Weights of a small GPT-style language model, trained from scratch on English Wikipedia.
Size: 15 layers, MLP 1920 GELU, 24.8M parameters.
Architecture: untied embeddings, attention and MLP in parallel.
Training: a variant of SOAP for these matrices, 660M tokens, 2518 steps.
Each number is 128 + 24 x the weight over its row's rms, rounded and kept within 0 to 255. Layers, rows and columns count from 0. Numbers have three digits each. The size before them is the row's rms in percent of the matrix's.

# layer 11 MLP up, 1920x320, rms 0.131, rows 1756-1862, columns 64-127
103:160140137137075150154138133187097091129098111145099151176098123169098097136152144154122150136148114135098118125121141160101166123141134099155112106110137108118148131193132109132169149129113150
093:111117120108119123133141154147141100145136120133087119158133082166162113151136161090149113117117137136167121168151098136127140120111117126104138127107128147111136127138081119088112129162106118
097:148114082147124146093153125099110138144156079098152108131095101094109080139134198171117118121085134129105166113128129121152127129141148119121120085094133142116128132154108139107152170170083124
099:142091108118169156104119094164143146119078148097080111154120124163127158122142158131117111112125103115134100143141099134129150141138128157116106107152127106123172129118157073117123122146114179
104:173130124141123118111168113109161111154150130149158089160120132163141112117093116165131073138142140120123136146138143127070148131148111124191083114142123123171140151130101127115140109109122153
103:167119105138138145128163154148131115150133144148124105150093137091150138165108131122140137106145132133091152084156147123152154157131111123098161078068113102087134135112160152097085128117121122
097:127095086116127093146084155134118119154160140129111127142151128175082100129122137110175125126094100143140177118167120133133147176122140132128106084124118155169119150154173151081128100182162132
096:154110132125101178146133135095070134113169121151095163130120115140129152140114094126099143157150118121116123058073136106095102120121065128123122082119133097090156085146104160136131110191121131
100:124111130097097127141116162116118120122144177141146158108106125145100133134122162133131130110150155128147116157140135136110128153160088111141103131125153154159145162171123097083125145131142148
100:144108147146165106103091140106140124105130102154093084149174127125111141214093124141093115112129133159102121140102100121122125144186163133128138062075123102140168136144055156133118131140137093
104:132099143167124141120125113130127160101129142134131143099161121115135153123127172125142079124124099157076129145174138105122139084103112143129154127125142115121128168109141129080151139111113123
099:127149100142147101082071105149109104145122146106096141136140119136165138144114109152131138172141137130163172145126133135114135116105089135100144110109110114114135087163158132127083139156113127
100:119140124142169156134093094146094127115122148118095123146115102130122123155102157147089098136154143149102096156080143121088137112178118124141120159160062072135122139104121129150134136119120117
106:142117182144115120172074103116144131117114091146126124128142136138085120137091113115111096191114118160111099096132122111122137091100119123105089116131128119089111138122115162133074116182133143
098:134119138090148104120135123158125120133147121145106139112140117158098078130104133098121168089106123107105120109104211127125116133140176090112122130132121111131157119147152104152131129169165076
100:123116142110103115114122143153139125142121129147146161120124115112127133097102139090123142164155117087119093097126126156150134153166156156096146097178140187120125142115101128136112148110105135
103:191104095139090132133136136145159126124099106108085173157123137124130111117128141114107159116118123124127119081153194153126133166130119106118088106121130110108134133116112137147140099143130114
101:152175176171175158090083083134127121128135097122071164128143104141128108146098140163105139126080119159126105100164100133132095136142127103113148129137115182159108161100087150117116144177142084
091:090139173120143128120123160159114122137181137121141122144141120138173103130152115104119154119119163131121126076135136113127132113113163091125106110104120133154151167128162155150119127162127123
095:166158100125158148116100134118127160128149141163119124129122143146116144114100120087159116154138110143117155136116124146116143107149078126108162109171157130124127120088132149098116135157100117
091:163126122168134143132135131129115156124180112199120100151159157134141131143179121113116108123166145155120115168117085149140184111101134111115170141102121109147185088144136154156094096125158168
096:145141116130121110123110075148183129149079132144144158136117083123130149157143124111111117133149158147103116105148183133129162124167144113096131136129120121142141170114107088146102129162087138
099:139121118141169148071115121114131104100139157118148142094114108119156161118138109114118122164143085122159070095143128140119123103124123123080152134093092144133129107110144096117163110141091096
104:115146127122085087142102153128138112114155124072162145162112136142174142182125110175134101149113135122125156122129109192131127122164158145096153107157111152107126095155159130125124104146096148
115:129178120105173122100135121098127119094125101167104123139124149145097133137104119134082170119138148141105123121134164110105122133133143170115151142106175148091135140167110116147146122166131111
094:142145112123111100098167107132115118129145155117076094121131096136135174120139161123143123114104128118157175146120146089070119163147140081113134127143126150160130129151095147140131111185141135
108:096116137167099173125129107160132134134081103110136102090099169162131095132105086115135144120123102105157147119119111131113145086123109179108136117108140113139133090106182137109118132110149177
098:128116125133170096086164103121158117096132167176128095121102110120127144144175145131150141148114121142111136150091114138101127126183109138125123125127154129089155137133090109090145124111098112
096:110151159178124123136105157152133073154171131093115101128157138108112129149121091105129158148153118116121149097106142141150167167139168120158133108103135133101150085095085121106100136154117117
106:110177122155138124109106132132110090126147127118145171161147116081131117131138150117131144119106148102122149092156131156124129101096165087095156147150135127119148149144127100118125129104100139
103:145171097176121122155136081092144089135189141151134074120110123122103102127138100126078105133112110125148108086118128123160165168148108115133109119137101158124123144136117090101159141113171120
106:129140148123118137133153123101090147145131135184144118124109101145124139076163113126161098120135147168088098128117125089142120132174131135112153111118177102108122107134134138155137122162130116
099:070118111130144147093162109151139150163113141149110101146140153144149144121110071168149172106120075121135144126150102116119153158126124134138118141111181138113107137128147160089098148132141091
107:147127133131110133107164137104117129187104152104147149091135137166107102153172116141164096158093133138135093118118140102110093068130174147088144095108188156136135098127128169093173117142173147
094:145124158131163114080143087155184124069114127117153105131142139137091137141141149116101130119132124126129105113122099134094143101136122158102132128120132072122116065091125152153139144077110134
085:135119155115136081183144182151119123125146134086149119191166149141126124129138116128144150133140100136112137140107132113099144125072134162131139099130145162176145125167115130132177120114127126
097:121102122107084120119168130144115084092166094111129140109198141141085133123148159113166091132111089116102135110110094165160115119119134145115163139100125119131133114113129138079107125154163129
098:112119141122139144116125138142143099118121099180131173155114182111127143121135163121123149134110141139111102121142122121130152142149080137173166165079111095112161102115088090104149144172166146
109:155138109151155175167173117117173131117107103111129120122134115163122132109127151146136116119153117126102096148111146181126129147146110103132156134145102119105119159140127146096136137150111119
102:140111166131073134113103127165130139141131107165094125150123139116126154098121151168170159158110086110116115162138117152129136095153147132114131113128150123087183109147118143131122103168148147
094:114132180172079106143131121123133124121142098126118139092130141147109099142133141137163123186159130148141174112127147122108108182123123145136175135118138106102120133141133173100135125137112096
108:130113085186118141117103124123120123086139154110097151169110147080138144150183141151143136093109090141129087117102049131089123140113144135107134143115111129110135129154130098156127148112146108
090:119137120099122154144112179102103119092141119169128156104137107153104119112177158157123103138100161143167155111154109120113144090152152107113139102097106127136140100107101166112094148105149152
104:128174101144122107106139141126158149119139108103129155161127128151136124121101137145122150092097153091135134136122118116125140107148088151135108109123163111137094129191117097130092115123156132
099:134152122131149149133204118116109145082116143128144129131141137133145138140080137119115119099107080132078163139120122136128145144147122107090117091174125133111134154134098102135139130145132129
093:141116128129058168113161130120092148173150094131114133171089124128126151106154160166101142114105116086139114130132136096083148130151129132151148168142153096111104163156130103133149107146164134
113:156136160165124142131114094145148090148137142140130117158131140150118132140147122096114161177156150137139110137158111126133104091186123149152112118169182125113106106100170094139122123130126109
097:135173136116087145110129143075144130130145114079113120111106124168115139138151172105154106115160144132113137143125124162130162149144114147136068166118197102122141083149121096110135136143153136
103:109087127107139107132145120125128130152139146149125142114131089142118126135104155110132178135117140144138132142147167105139154114147082146127182129107136190082142125120103160124154135117102127
093:154149154118094138115150148153085135125124155175158075113139134148146169138120113121135098100128121181148091114102118140136148104140112102122108120103147144187149123107116058150164129144107140
101:150124114102150127132161160137168096136157159142126150136131163133125097181128183116128140125166143141143117112156109107147149141143110105174158114119137097121132116110094113098117138179156145
087:151102145157109099137097147169114110139144104168104128184130145129120090101110119166166118145103120148081146101108098163105162104103143077134134152081129133112150120092126124086086155128100137
098:129137154161112076125126095163107105139117167096133092145148152109138111124109093104126128116125121085141196090129150123110116139129202147126128106137125139140119113150125088098107140169195136
103:142111121115113097145124080149153126147140132132133123131167130128135088111149125131122161088119109140101149057127161136154125136133099099155114109151126104117134100133091137124133109199116151
096:110173128108154114103100118125118095108093131140151125166165136109084172154146128142156103133131127136134133060115136081118153149187112089107144098143100081126141141136149140094132150158140128
097:094144155120117139152163111097149093087115109131103101115162146144111119097137139147104145121128150103106108121154148160120104156139139131089111124153129104151154094127148116170133138111153147
102:126137129127134151100161143102145181114127126102129155104137108078107137108111139109142108105162095138108082178177109145080127139141087145128121122103116129121120110121149089123119156149165106
097:142137098115157140129140115131118149142123126132097143197122125122109127140137164135061110104179085153183149162124138118130149114131092126121141099143152122146156131110131140109126114128133132
105:091091153139103140103132139108140118072153130083114127099148119137173125128119178066104138131125146136162144099143122128113132106130149139087148106151091129129150107123115100126115114097130143
097:098121125114093145159125194160173131145106159141152085146122134150108157125153102129096092141152096101117133106137104106131123138125153113146130152109108113110105102093106148163141146077130144
096:129113163126130074155089140166152113128129123149146125123082110118122168127131087110189124098129143142151121134141148114134139133108135154097091145113097136128121105168135134119158140098127150
097:207099126122116142148145167152170137134123133136099126138134139129137136153117106131110138131113106142095158161098114088087112110127120156111139129145162178123109132092193102113088098113147121
101:123161114126152124157158135126128127160132154123140117148168144136118159126129140149109143169113118143085116167166119116073136149186145162140130109149131112083158122110135146102139112116142111
103:130116139129111095107136108113115127128134143137121133112099129138134131119105143114130125125110116184098168130112142140139169145150130106140061137123139168140122116123094157118151109160134118
100:117144120127139102136087101134123134125107082150092099127185117126082125124161169117130128124121104123128097086184167116126117059143137093126117101195136131117151145166181118149071128185162135
105:125090049151098122122124144091134106127103131076106161145140109152116110114136122101167130160110127152132140096107101100114146086148110118115144146085114121122147139146152106135089084165104154
105:140156069138127104107149102110161126102141121151108145120106125131116114095133115156082163151140121115140154111138106146112122186124101136097138114134151134111140096196127146115141134135141124
095:122068113124166105119150130105153115090107170091139133104151157161139112122120127141135132107174144092117124145117154141157109149114144132146170126149150141090110141152123120114110166165129121
100:109145136119147095134113115090135122132127133138154152110155125165118133159083151127165102103128097130108163126162128162085145090108113133126088134110126150099066085135087162148122139086154149
100:152150162157131118108128163138098123124133136114113114127116121132167153106116128139109099117158117149135125129140102139118140154163102140133113100152121110107118143129082087123185154145115149
103:152154105113105135174162110110122133140114111144132150105122133127111145158109084068146123120124088152157116171119082104102131128141131113088126144111122161117107114129083077101112139146147101
096:131132141092092119103076156083120116163156119151113158130136106113134139106115128160113141137118115105132107103135113090117113135128102148092130122148146164147123102150179095120120124149134073
100:107139135147156106154145155123106090122182107158131094140117114120141123151112125111123119153133134136134124131145120151112113165164148141129134136113137096122100136099096171132164113139154127
099:141132149142165139124098148094133134133113127077129108148135163147099146129153118139105135090074149143116141101143155143145170135141129110117173127148125119147207096169141136154128102166100136
099:073176102127126115090136103124167103125145153157130113126142143127147100126124115150104130140122135077166119104135169102097155108146146118139140157132123122143150093165120124145129128103111087
101:111128117136135150121106156132076158136156125126106139125170123130111164104147139132139129164147157075120105108114096120123115143135119125136126127083135160142174109148169103080103147101138114
098:157093109121132111157101148136107083135125119113122097131138144142099139137124127132118090118126135162173101110119122157106102122148147120100156085143190107102151126106152126084107136105123110
103:130117129130177144102122143155164146140124129144109158094127124156152141120147170110142140132127155099158152163112134157158127083135097121143142106081155124125111123192116158154068151136143075
113:128175149084091115114148130124143107150150144098093166124111132165101154117156080122164089140121121158123085095146099128123123081095151086120125138113131137158185118133114123109104105062131165
094:117112131108164098080140056124149101163110113171128123162069131156126121118101165133106131123122116103097099130084127115142114145126104160120142138101128122165138103135136140106085143107133120
105:125149144121138106119151146132150177134148151141098167137163097123101136143124130126143089112161160144148125100118141134148111149155134139154150085107170149140155146103149097126160142080107099
099:138100143138087190121127120164121119120142139152085164120060141168147113131139151104146138155108111150153106137184110133111151138133121181114127113100147149113105117122116150129158156121058142
097:125128114185096145104099148113133104163159109113090150129126106068099094171119145137156120105124140141100128120135158124144125118106136134161154154118102094142132147152124082087108107157113163
095:092143113136099092125089107149112127100149101121153158110141121115131175144144109109137108146106073141117139122165079114126112091126141156120090157101100126154167069127178132148131163123102186
101:133185098071103110118094130114136138103132138119075101137122143122125155137161112149152109102102116117117131174116130112130117112111117160146131108143114127147115135194133121099139126119104130
097:126132091115108087119164109167148139118142109142139108145116096130103143074110164149133105099143108106178139196121101169114153117170162117131147166124135114119140146125085102093168134136122149
109:130119119153136167146133124152142132145095112190092143145150146117218187151115156125102137168139123135105140104137143135111108123146096156133128092107108146146170120123092145136129134097130117
107:131152123153155136094113154144108103095092115133159127137113129156127094061129106085104126149135120130119166091127115153086121152075114130140083132078149130147106116178139161098084128172141158
100:160085119136114102139152153151140111096173172150119124144150155141128144157109136122086138098150148144159131140088123150125125160117115156135077110091087124168163123158099178090120095120102108
098:142139109119138103139121162118112106169142091169089123125109082139126181126116138125115150100116111182128145097162156137144129126140130112121114112099145129110160159146168116131107120144142103
100:138111140114092120135115161133146146108129147163171105180133186123161085110143191129140117097123153086119154141137154150111135143124137146109153135154106109156104087137125123145133149188096133
104:120079125202118123096097148146130089099142147131093146130099122130127166149126114181145080093103127163117136126099110112094137163164094119132119101099142151143141131113120150148105080121152122
097:133111096120111143155082091146126134097129137170144169141139133122117117126127146142130113150137111103188103134115107097094130116130137160138111085121153151135145101102137132133127142130090075
100:165164089140168074147077119157126121122100099137108143150135136112165086133081088130116128135105112165089150090158137079127140117131135109071138128124091149109127116112148110133090107136184113
098:115093145112093168139142136138100110137128181131150159171101074139110134139127127103158109161133154142139129155111108131083124116153133155112137134106155097160127162129117134126159114163150077
103:160112124155131189145081151088128099134103116097111139139072156169117159148103129146113112123106177145134091144144123117112132110118129155137130153172115167099144104103102122132150148147096143
105:121146123147122134158121122092121154149127102105139116090132146147137133095111139155152138148081087103111133165115131096158136142090115141141128145161158114126157075116143151126128170189118132
101:123148158136137107125114119151153125130128087157124091130107112156123132123141099075092141142068128103123086114114154104133145181176150083138137123127123131145134085145104137139090130142096103
112:138159083155145123133135135179112115110103179124099198132158093149135153153129114122134148078099128109127118148135144109148152113160131127084118124159168100092187112126132192128106158095145116
098:136131145113082132120106146103159140134193158131120151142100110106113088143097111134167134147135136128155143113134153170158134138123151171112137132147165156188152097103092121099142110133153105
102:131122116109119128116123076115125098134131177167115123123127131109121168097114174121172145166130134186119125131168079118099099140129104145114117114117130120084132133130144165100116119193117132
103:132186190144138129104137116112145124127085159095111141157134147126158088097130141117123122130157161115153128087128101170122150135099159170117138112128181134075124121087107115152164126128146143
090:131148115127134155119110092107131149143103129134097095126117155143112114116103155109127087103129144096089121121119125136125135111112092150123107132150109146124148089138137140128129171141101123
089:108139120149128156115160074108129138112141057181124153179136120139116116147148122110129119163122117136147075101130117115115142107134168136118167125139133164129130078113172097117166128149131110
092:134176108160151115141114142135092121191156087143110129150133111141110066151106129121137091121115125131116133138106125107148113086163082125147161081127103108122134109127159103111130140087119126
096:116163161103142120105165120108088121169163143133129122122114098118136078165118084102124156135136116116136133142161134129144175124115157139177153129117120125117085142068158121163105121146149139
098:143143123120131159133105130120157147143164143110167106156113116088070159151117077157114125121126117110127111116150080156127125171150126159123143119099169141096103131128167072144117135108101129
# layer 11 MLP down (transposed), 1920x320, rms 0.1, rows 1756-1862, columns 64-127
101:120142118140129147136140142156097146110096129144115114123139114152142163145112095141129154153163114119058114107155131152122124119146126123105130134118163126131129152149136097129099120071143133
093:161118197158140111117148119082136154114092186134150152133159169111126149141116164135109132144129142134135136141126156129128104151149097107165103122158100061094138119105154173132139119118078152
100:163116125118164151108138101105120131099125115119145108112120138151169152126157119133175145168123139111115113169108136158159119120111158095103126146117167135139135105141112093082112117138131176
099:079152113103102140104137170117108132164148100134149130138120161126098152122156091157143139099066140140143116114087124108141122155143100107131148139125107143112144144161120117124114168091134142
101:126132182159103115148111156156139098137123175110113124127080096111106071157139120140138113106124111129074140121106128150162142115139157127118156129087156140100117071125121134124111109115120117
096:158115116138118116157137071152126164121148144154120152152121124134126160143127099124133135157124096099124113066137084098143142157132094147117131138126153163136140104116118154123122120145106154
102:133113161131113126122100174127172180106157140177123139136117160131119132143106128098118173128137139101124160108106155144113100120151095119116152124156148134152120144137108116166124128164109142
087:120128104129125087113138123123110110164069109115152098130120121119114132137145132137123129099144153114096136108160109160148161115194171118110066149126141176127141133116152130119138093223132124
092:140129124121095131105106106096139108104165087134088104076129146161093171097110103170145121109111148140142144176095162103106127142134130135080115086099092136138095110153148117111133138130125115
105:121144137131105121098140136114137155122122109155072152103129137128144106133162167145138176131137150165128139134121106095133152104122095084130147141133161138132121131096159149145101125067148111
109:086135153132129152123126105146112158063102153159150132126124097103153107130120119149130105134122124149143145110125093173131154114095117133122132129102119120145095130112111144118119136124156139
111:162100132124140107111119106159157129113095128163141156112101139148129170146149103145143137137133147066092125145119096107120100097185111157144133099108157150166115156095116152099150108175185103
100:066141131144097107099101101132133095122096081127141143124127128142112138152136126135101129155119098101133147159134145111095114158104164126106126082129142128116111129116094141085110108160090082
106:124112120148163101165088144124099117139123106143154082124168155116122148138142106135142137146119151132116113141147151150163142107157126112118129146119101122107073171126124143103145129194130181
099:113128160096068143119132095098109078101135154120149118124122116147113112112126068124101163144165122131142141099134107122167093119175137117117154107167140169119128151101099142134119177076061142
103:126121100126125121151156147130119164099126101115121101170133150138121114136111148142121131153108113113142157145072164208145137125144087142078101068106150155131113084139126138108093124065121115
098:124134118147147172158138111115145109142125126119138140113108091146138128154106138123120116152138124127113137065112120090128123106173099156134151110126146163116138168153141156118147168128116144
100:127124138100122158133113120112134130087180063129151132134139113152116140111131125123089157140149134136093178114110128117154120118128105070123137113135093132101118140122081131113146183094122131
094:155131102077156105123107073106094182131126150117152130098096119115100126132101122112153141121111082085105116208107141133145132119135097153146116131131151131150094140099093133135100142196090154
100:127150153141109137114087129130126154109128081096150149103130105106141062127118152140168105105127124138133155172134105122124121113098113134132162142105155136110133113128137155124131171142119157
093:120115145123093125144109093123146097102093128116076163135090122096131132137138064097152087132129149111114173096161157136166157139145142127118094168182129144117145116117112107121121169136123139
090:158116077178140204097101099146095154126117124106137157122155197115142169153145149140135125131137161116106132120146097124116142090149141084122140133090103134164143103156120101177145116076133131
099:119128102190150133122134165162082142141144126141148162135114063132133148156153110143146143119122109134100135090159154103108075097127148073082127124128150148119136133098139141128133100165092129
111:094096137155120128159171126142159107106156142121164100128102139165100090160110117135115148129130099104128095157118051126097142124139092109122137159091133114144131103193091110128129140154098091
136:095145109137125105121113133094112112122077113150114061156160136129129159094106095137093171114116136153134148169141108136139130150136133100151161143143133134039100174179119094153138098110109158
089:145111143107147139182128174113146147120141095129166141140126124112115129117135141114110161134142108139175143110093127132152149143112154165173160147141110123106111118130157098147145109065076112
108:168138127132111156117142070117128127115137123149146154122140123119142102130110134131148124146094097136163143164149136119099085114166110130124109123145169108141124122164152144125125106129141151
100:126132082110119125111096092129190129121102113154125099138124168138121117135116113117127131138075105105094129175141162161100114131145128136139137130112154147171112101156156080108103161092137133
100:127137123150116136118172122104115137154107126153096150180157125134138119155131106089136181113148156148125118075105104136146159144104081100131151129189110148090117115127112151095131110111153117
110:106131090123116113152145141147101092135139100102138135121152152113143121077135121175120130142132150196091135108176132127181118137132153127153124141159093108110132146135151145084180133075127122
100:170136167150147154110131157122139121141165110142110074099126143139113146120128122109105115122155119140117145113133110156076105126133167154115097140123147126111080144098121110130104137100117148
110:133146139125163117144100147138137122128135142177126147112146146176144135108130127146141190154119146101087135150090174135102113156157091115083156179118122123108110147137117150116142162134149069
098:107121143139143151148164122114118134146129139094136110114142150136138110142138131205152109130125099124099139178146123089108130102157120132133134095114160112139144146161154131125105137184122147
103:096083152116104119171101128129102142126103105141104140181123129161113121112108125091131123170114124141127150144109108115118138137123174134071095154164100107102139137131149181122145164093165133
089:114128113132101139142084109142118129042109121131104126118110172147116091160140153119145132126137115103154136118106138139139110147136104116114140126121092135078150145103099130147132123082131141
081:123116148115141145091149136102131134114164157158120183113132150111141134081090153155114112131164120131150107111118131130160144122118144086134116158106123114118165123092157100140102104177146126
097:105131122126161110149090089113109155163084116137133116117114143138158122160115124123117128144096138122126116107107162112132099124118053092147127138147145161118139154155142111139123202224100166
102:160125115134130121133104106118152082112104128144193097112142129151105115120131128120114124106168152107125086133130152129089153144080168119156151129122100162133153168136099151145162141152110145
116:128123099163149170140150125080152131083141117089127124120156133165130129154120094147154132136150142130099149144122091149095077132116115149138138126140129118082135114178168124114116120169149136
105:155097124083123128133088140119125154103153118140099142147190126096128123136143121137111156122103173131124129131120133171124178102097137116101166092112126170127085138143102106150156092087133115
096:141135118160149150121133140156124135098145104119157136154147109131164115112125154120133128139116138118130144170097133087160135140134103128111149128153158078110078132131109118161139133160128101
112:109145112144020092116122138109104132090131123172126141130119135107129162164106144151145133142132124154140133163072091144145088147122143102080117096118105125085132161091106142109133163157104098
092:122115136124114088113114151156151131129087105128146113124115149172166093142088120142111125144146155112164158146132127115112127133095137108158167112128109132112151130126049103113163116079103122
101:128111139098118113100106148093160121133136155098119164178150140118143155124150115106142133108095100188158102164131107117165131161149136082133119128143141156134109111127122100128109128135140148
096:113131169087135121106114156150172114124155073136119112127125120123162144144120116118120135137139140123121100072143116114153129130097132132150133147141118140159132116113127175151151142102085122
086:163127159155133105108092103129108104082139132131164115139152124152118131114120098153119148158156116097125119084118133132125108160140083111147110125148122153145132122115078155117163137187146061
103:105104120134184127130136113124112090101113162113124125130106141150113147107149100131109150131138136121115123137110116160168142113143164149102166149101105108115084126142144117148111151137120092
098:126126106106137110134124114118168083112117132126157133105099153102177137114143132167114132095142116130097149084111116120150125105127128178118163154141166123092126130172127139164129093141069126
097:143093084121085104110148095118119134153187121152156100116099141110133158125116141131077166132120124107111128055117159133138127170103123133162119112151130146117136093109112131112137111126100099
099:137096135166136130142120144139185111138087119101106182147133153104125129155082127122119102154110098124139119121177128127140123117147130104168171140149106137151130141140084135101088093055143157
092:153138166111144128138158169146090119118112111130169119136121104100096130156116135140143121102170132106126126105129115165118094103176171129114118117125087151089153137107114111160123125130133142
090:143094131157126137136164112105106164117110160146103156057129126081084163146131101126088123131147164102111095131122105174144110130146115139091100101142163134137133112170108129141118045121191113
101:126135157116095091102138126104095128111099123085150083160119115108130153135121118109104145158140118108132156132107101129116100156171137127133132140114154182123141134146112121128153129129123148
100:149140135083098139118121141111121077112128137150148117132177144114103109149154113127115094157118122134142119087126163146163121093077127115137091135118125159117091114157119148123108149195143138
095:080104139097096159152141130133131101104110085152092108140070114124177127128140134106105115105145122104079161059157117138157135129109158088132121158169133104161115145152100164107105181093137118
101:118097151152122140098127146072078095111134131160124114141128154125131106093086178176134146109139122186116142170106147152120113125155193105106120138127147131138169111136117112145103135115115149
101:173137112091102155104117099128132116097145131104113093122147125126103155167114112107148168108184161105088096186126109075123163118137097156121134118147145122160129120140107100045167120169137148
094:102126162139160139159168140126147123105088156140160126115128092108165106132113143149128128112131131119122121165120129142105106174149098138132117133121149183121118062155074135171122129125109115
107:137141085119135103180156140128141095126092143114146099103126114130132109127125116134080174149113140131105093130144167155141094089132131150131162158146109152093154137128122114140172090197118109
095:143134142164114147148134149100118130130166113181123136091116078101141155078102150129134150160095141090127099125161128129121147122138074155122122128120084097119159171124074098121128081169122113
097:117090124144150122208096082088115126074147138127122085103136159145151146180129131097166144129134158139111126120130118104133160130182169093095138145116122110143111126115156123161161153076125092
096:154140097124130119118118119063149139104148129150126056128123156098145133113128113148157130142104116131097127102140084127090107125161106159164118181141144102122139114125107139140129112174095167
100:144130156128158122117155140150150198141135110137110169141067123123143152114125127170096128065143144105103090102120114130133099115147156122164075158126123078116136142152108105115118093125132082
106:109102103111112120122135122132130150139134113139105073137087132104125117105144151120145121077136075079155100178138160127155123144101114150137128146120159129084146120106116087155178142142080154
103:103160152149159124161118114119161116137150109128106125156154109098121121071075137134139142108137135134122139140142100085119117131102107101110103113126115165120117148154133130118092106146166169
103:150102109140120119126128153106122126104112076116122133153113136122118123134122142142134137133102139173117104191165148094119127155152094126130108144131100103119076148133112129133140152104114058
100:131103109151139134188123138145108103130081127165137192107121076129113118142178101152106101127100152131128131119091136119099161137149118133135163181147138130145135130135108103126137117107153156
095:118138130116139118146155105152151138126160144114114122154082134121122076150113150120110145142137106101144143124124119125161139161098121160074124135130131100129130112122136136150118127173127135
103:113121143126157133127108137101153096158152151176125099170130138127158114101104121162157157127129084113108095165119126113067113138134152112105119161129098188121114103126129095116124144084117089
100:100127178135121107106110092131131075136103139131158100108098090138108117134129129138139153137089134099123127179140122121140119167157100135122087157129130121129177098113156113145077123134116136
096:126141124126087133107141124151147175185124177115070101131093110126150110118082119136149152103148143136120128178136153121134124139148104117118164128138155105101147134107111090122118114096138128
104:085060154146142147144124131132123052156114100115052132127119124133118139115142167111169129108102173133140107152120159159091148123112104109095169137142124139123165140100136141111107108092111144
093:143102107125111152115164144165110123127145109137098085142105144166140142160114092123116135157100133105083133195093150122133128074102159121144128135166170104155148111125140139147130140095106134
102:134097149160101132134114095141148152100125109168108136123129160143132127144103105121156169089124170093131134163112118124138094095100123118171116111139139137098132162128190125119135155074138147
106:152147143150142149138108121184168100101147107089129134120113139110095094125135118141135172160086124129127128071131153108092109121122148141128158170090153132125159111152095129145093108143141134
104:134084119111084142150114103092150137141184155106147122137125156112100140160123160104128131126162143143115173100132136109106125120100142091150095160119173130160154123146154151119095129081235135
092:115138115128110077161155154148086162117144131110153087097128133139179132105141147135138141109124120117092140121127074128119122130156150116108132156128115130166107126162119077138149149195142114
107:147143111159164110125127131116139111110119156141092105132161162104123098151101139161121179103114161096150165128106137125119144121135133137121123122108174142169099136143092157137132140115096128
137:141137123145095147112127154129168111112159101137101138157158116145125162145105063145137108145104108128125100098114113119148124098071152082146152138129167145136193138105104081145102136101115147
091:086128101148086098118136099094097129088173080103140152090146099147169146149140143148125109119142114139121100117166127153127107097101074134109123098123078125152147109133131137128172172116156127
100:113120102130112163113154152106123114148164143144128138155134149146145137143111106125126116132111123105176149080150133124117146128108152140117145123152152124173123148118129141161115122126100128
099:112115133188159118109135103110107129137071122093108161143145122158121134123134160102158151117138138082165132117177149154132137126095089159171103118123170116165160129126114134102142100059166147
096:118164099095150132138140167195143121093120153130151147097170148148148154123142135146123148145126129119098121158110133144123134151158117098162104074170100078121129128157072118164150082167179113
089:126118165145141138137131120127119132108125133132140080165113114194148106153134111116116171126157164138138136117129173104100130071127155153137149148109099109122140140139145111104150112148129124
104:121100137116114117125186117148110134160136129171169096161103124086145084104065116114082107147118172107125164185138117119124112125120119160161116164156161137123175111127166118160108078129118121
108:155097066101112118123120109090158095111153121125112105116095135130193106120114101130124098183155125081101147187141175113133105123140143139085135096083131170108117138096154118173080101187107072
104:152112094141180121144067117105121113108107151193068184083111092111147138180151131153085160160113122102152107113095126106097090140182111134132143099104121163125119131154116123149114134068131147
082:149105129109181066147139143145149128107094114124140143120073187149161113128128099102138096118173152096084121119133144142121131120113102098142110140079171111126082147148104140139117131137125114
104:117148174107127152162164139146166139097165080154116128138122111111118125133108126121113124105082115154133085154125142116157112140139130118138135132168124145153142109089144153118091151085112128
095:141141124114148113152105090107141140125157131120153105095127124091118130089127180129126140127142169122125103079102101090164138158122122107157118106111129082141121153104143137132111152097108101
103:120141121155136128103093137091102140118090110117053143133129097084133114141111140174120107148148135140129118137145116134119089139113150128069125092143113119100151140137156150063128164118117103
100:155132142156124100148049104136162119104161111171112139113159084131140151116088098094110091133111137139123124123127112137143125158123133109089125071129111144096115149131124190149115111149116125
094:131114095159135134119164134106105114134131130114104092133133138131118140083123117163125146100145155124111127097139117129109082145139105127141137143131142143157078149137148103120136153130120152
107:116127092131111111168126178096124130098132098122128111158146121116142120117112182121138101169087100192128129117130124112144091140104101106125144073110121120107128161084135086088084173112129144
094:117167082117167120172119175127097144158151155114130106127100127133127109105094140125124118169121146125136141173150169117103157145149092140099093129153104109116130170103131118105113115178155107
108:128116153082119147137117122100156120161136127102149098137128128131171105130099143152154098117136144107121092155111170146149147134102130122137152167132103124089128134131131143082101140118095197
108:098111145139131126087169139069147153117124123147155153143112109146096164134144158151079104150155141155110139127116124104106169138103129121049099119138119115121117120175079110122131133134128086
107:110056168139068107134140122168108089119139118149169113171106116097148109124157123126171127103119143105104154103106147128117134101144125153154123120119102108157118124161137090147139194154154127
135:147135148123143121162097133141138106095127142137113156124128167132125154115102111143112133131074124082124112177166121118148099120128084146090119085136170099108168114137112111121141117108163105
102:103111097159161148153138142106164106117130157145137176149117144126145131168161149125129163132116060113134108145142141126169154098157090066144176116148145168178120127124107128133113130171093102
097:122136152131133182129156134102175120107124120120116134170092156168176113166121124131128108135137164046138127135139110124138104113154112169127095170099141104138109146127142168135105086176126117
101:127137151131127132141166097131128095135079095118134108160119101155156115136113136116090149135112149163163094077123117144133171182139129112092150117143139153127125105109121139084128112107120123
097:117149105115102169177154113096128093082109123147148123148141166132112157133103141121115123126137125129152119141119102151170091093131116100140125179112154102119117100155110090143140152131169148
090:136129109149093120092136138124115124166119138124126116096133173120139127124088125123166198118159121097150151125083122179127159156143115102127131129118157142141109144121106094156103115161152135
083:144124153153119128093129144122148149140149149088126118108136144080098145099137143118133127058127142135133096135127093120085125146112147142079082172120130122144104138129128116124127135121122121
097:122124132135144129149120146130128112088141112113106105168138093142158129121130145123126152114115170108161140142122178107130136107106094108126128117149125147144121158141097144086127142168185143
098:094117113143121101099121101106119120121100079156149144121115133103122128158140104137138146112103144139131081101113124136137129144132150049152147097111108114121126130133136104103139120119141153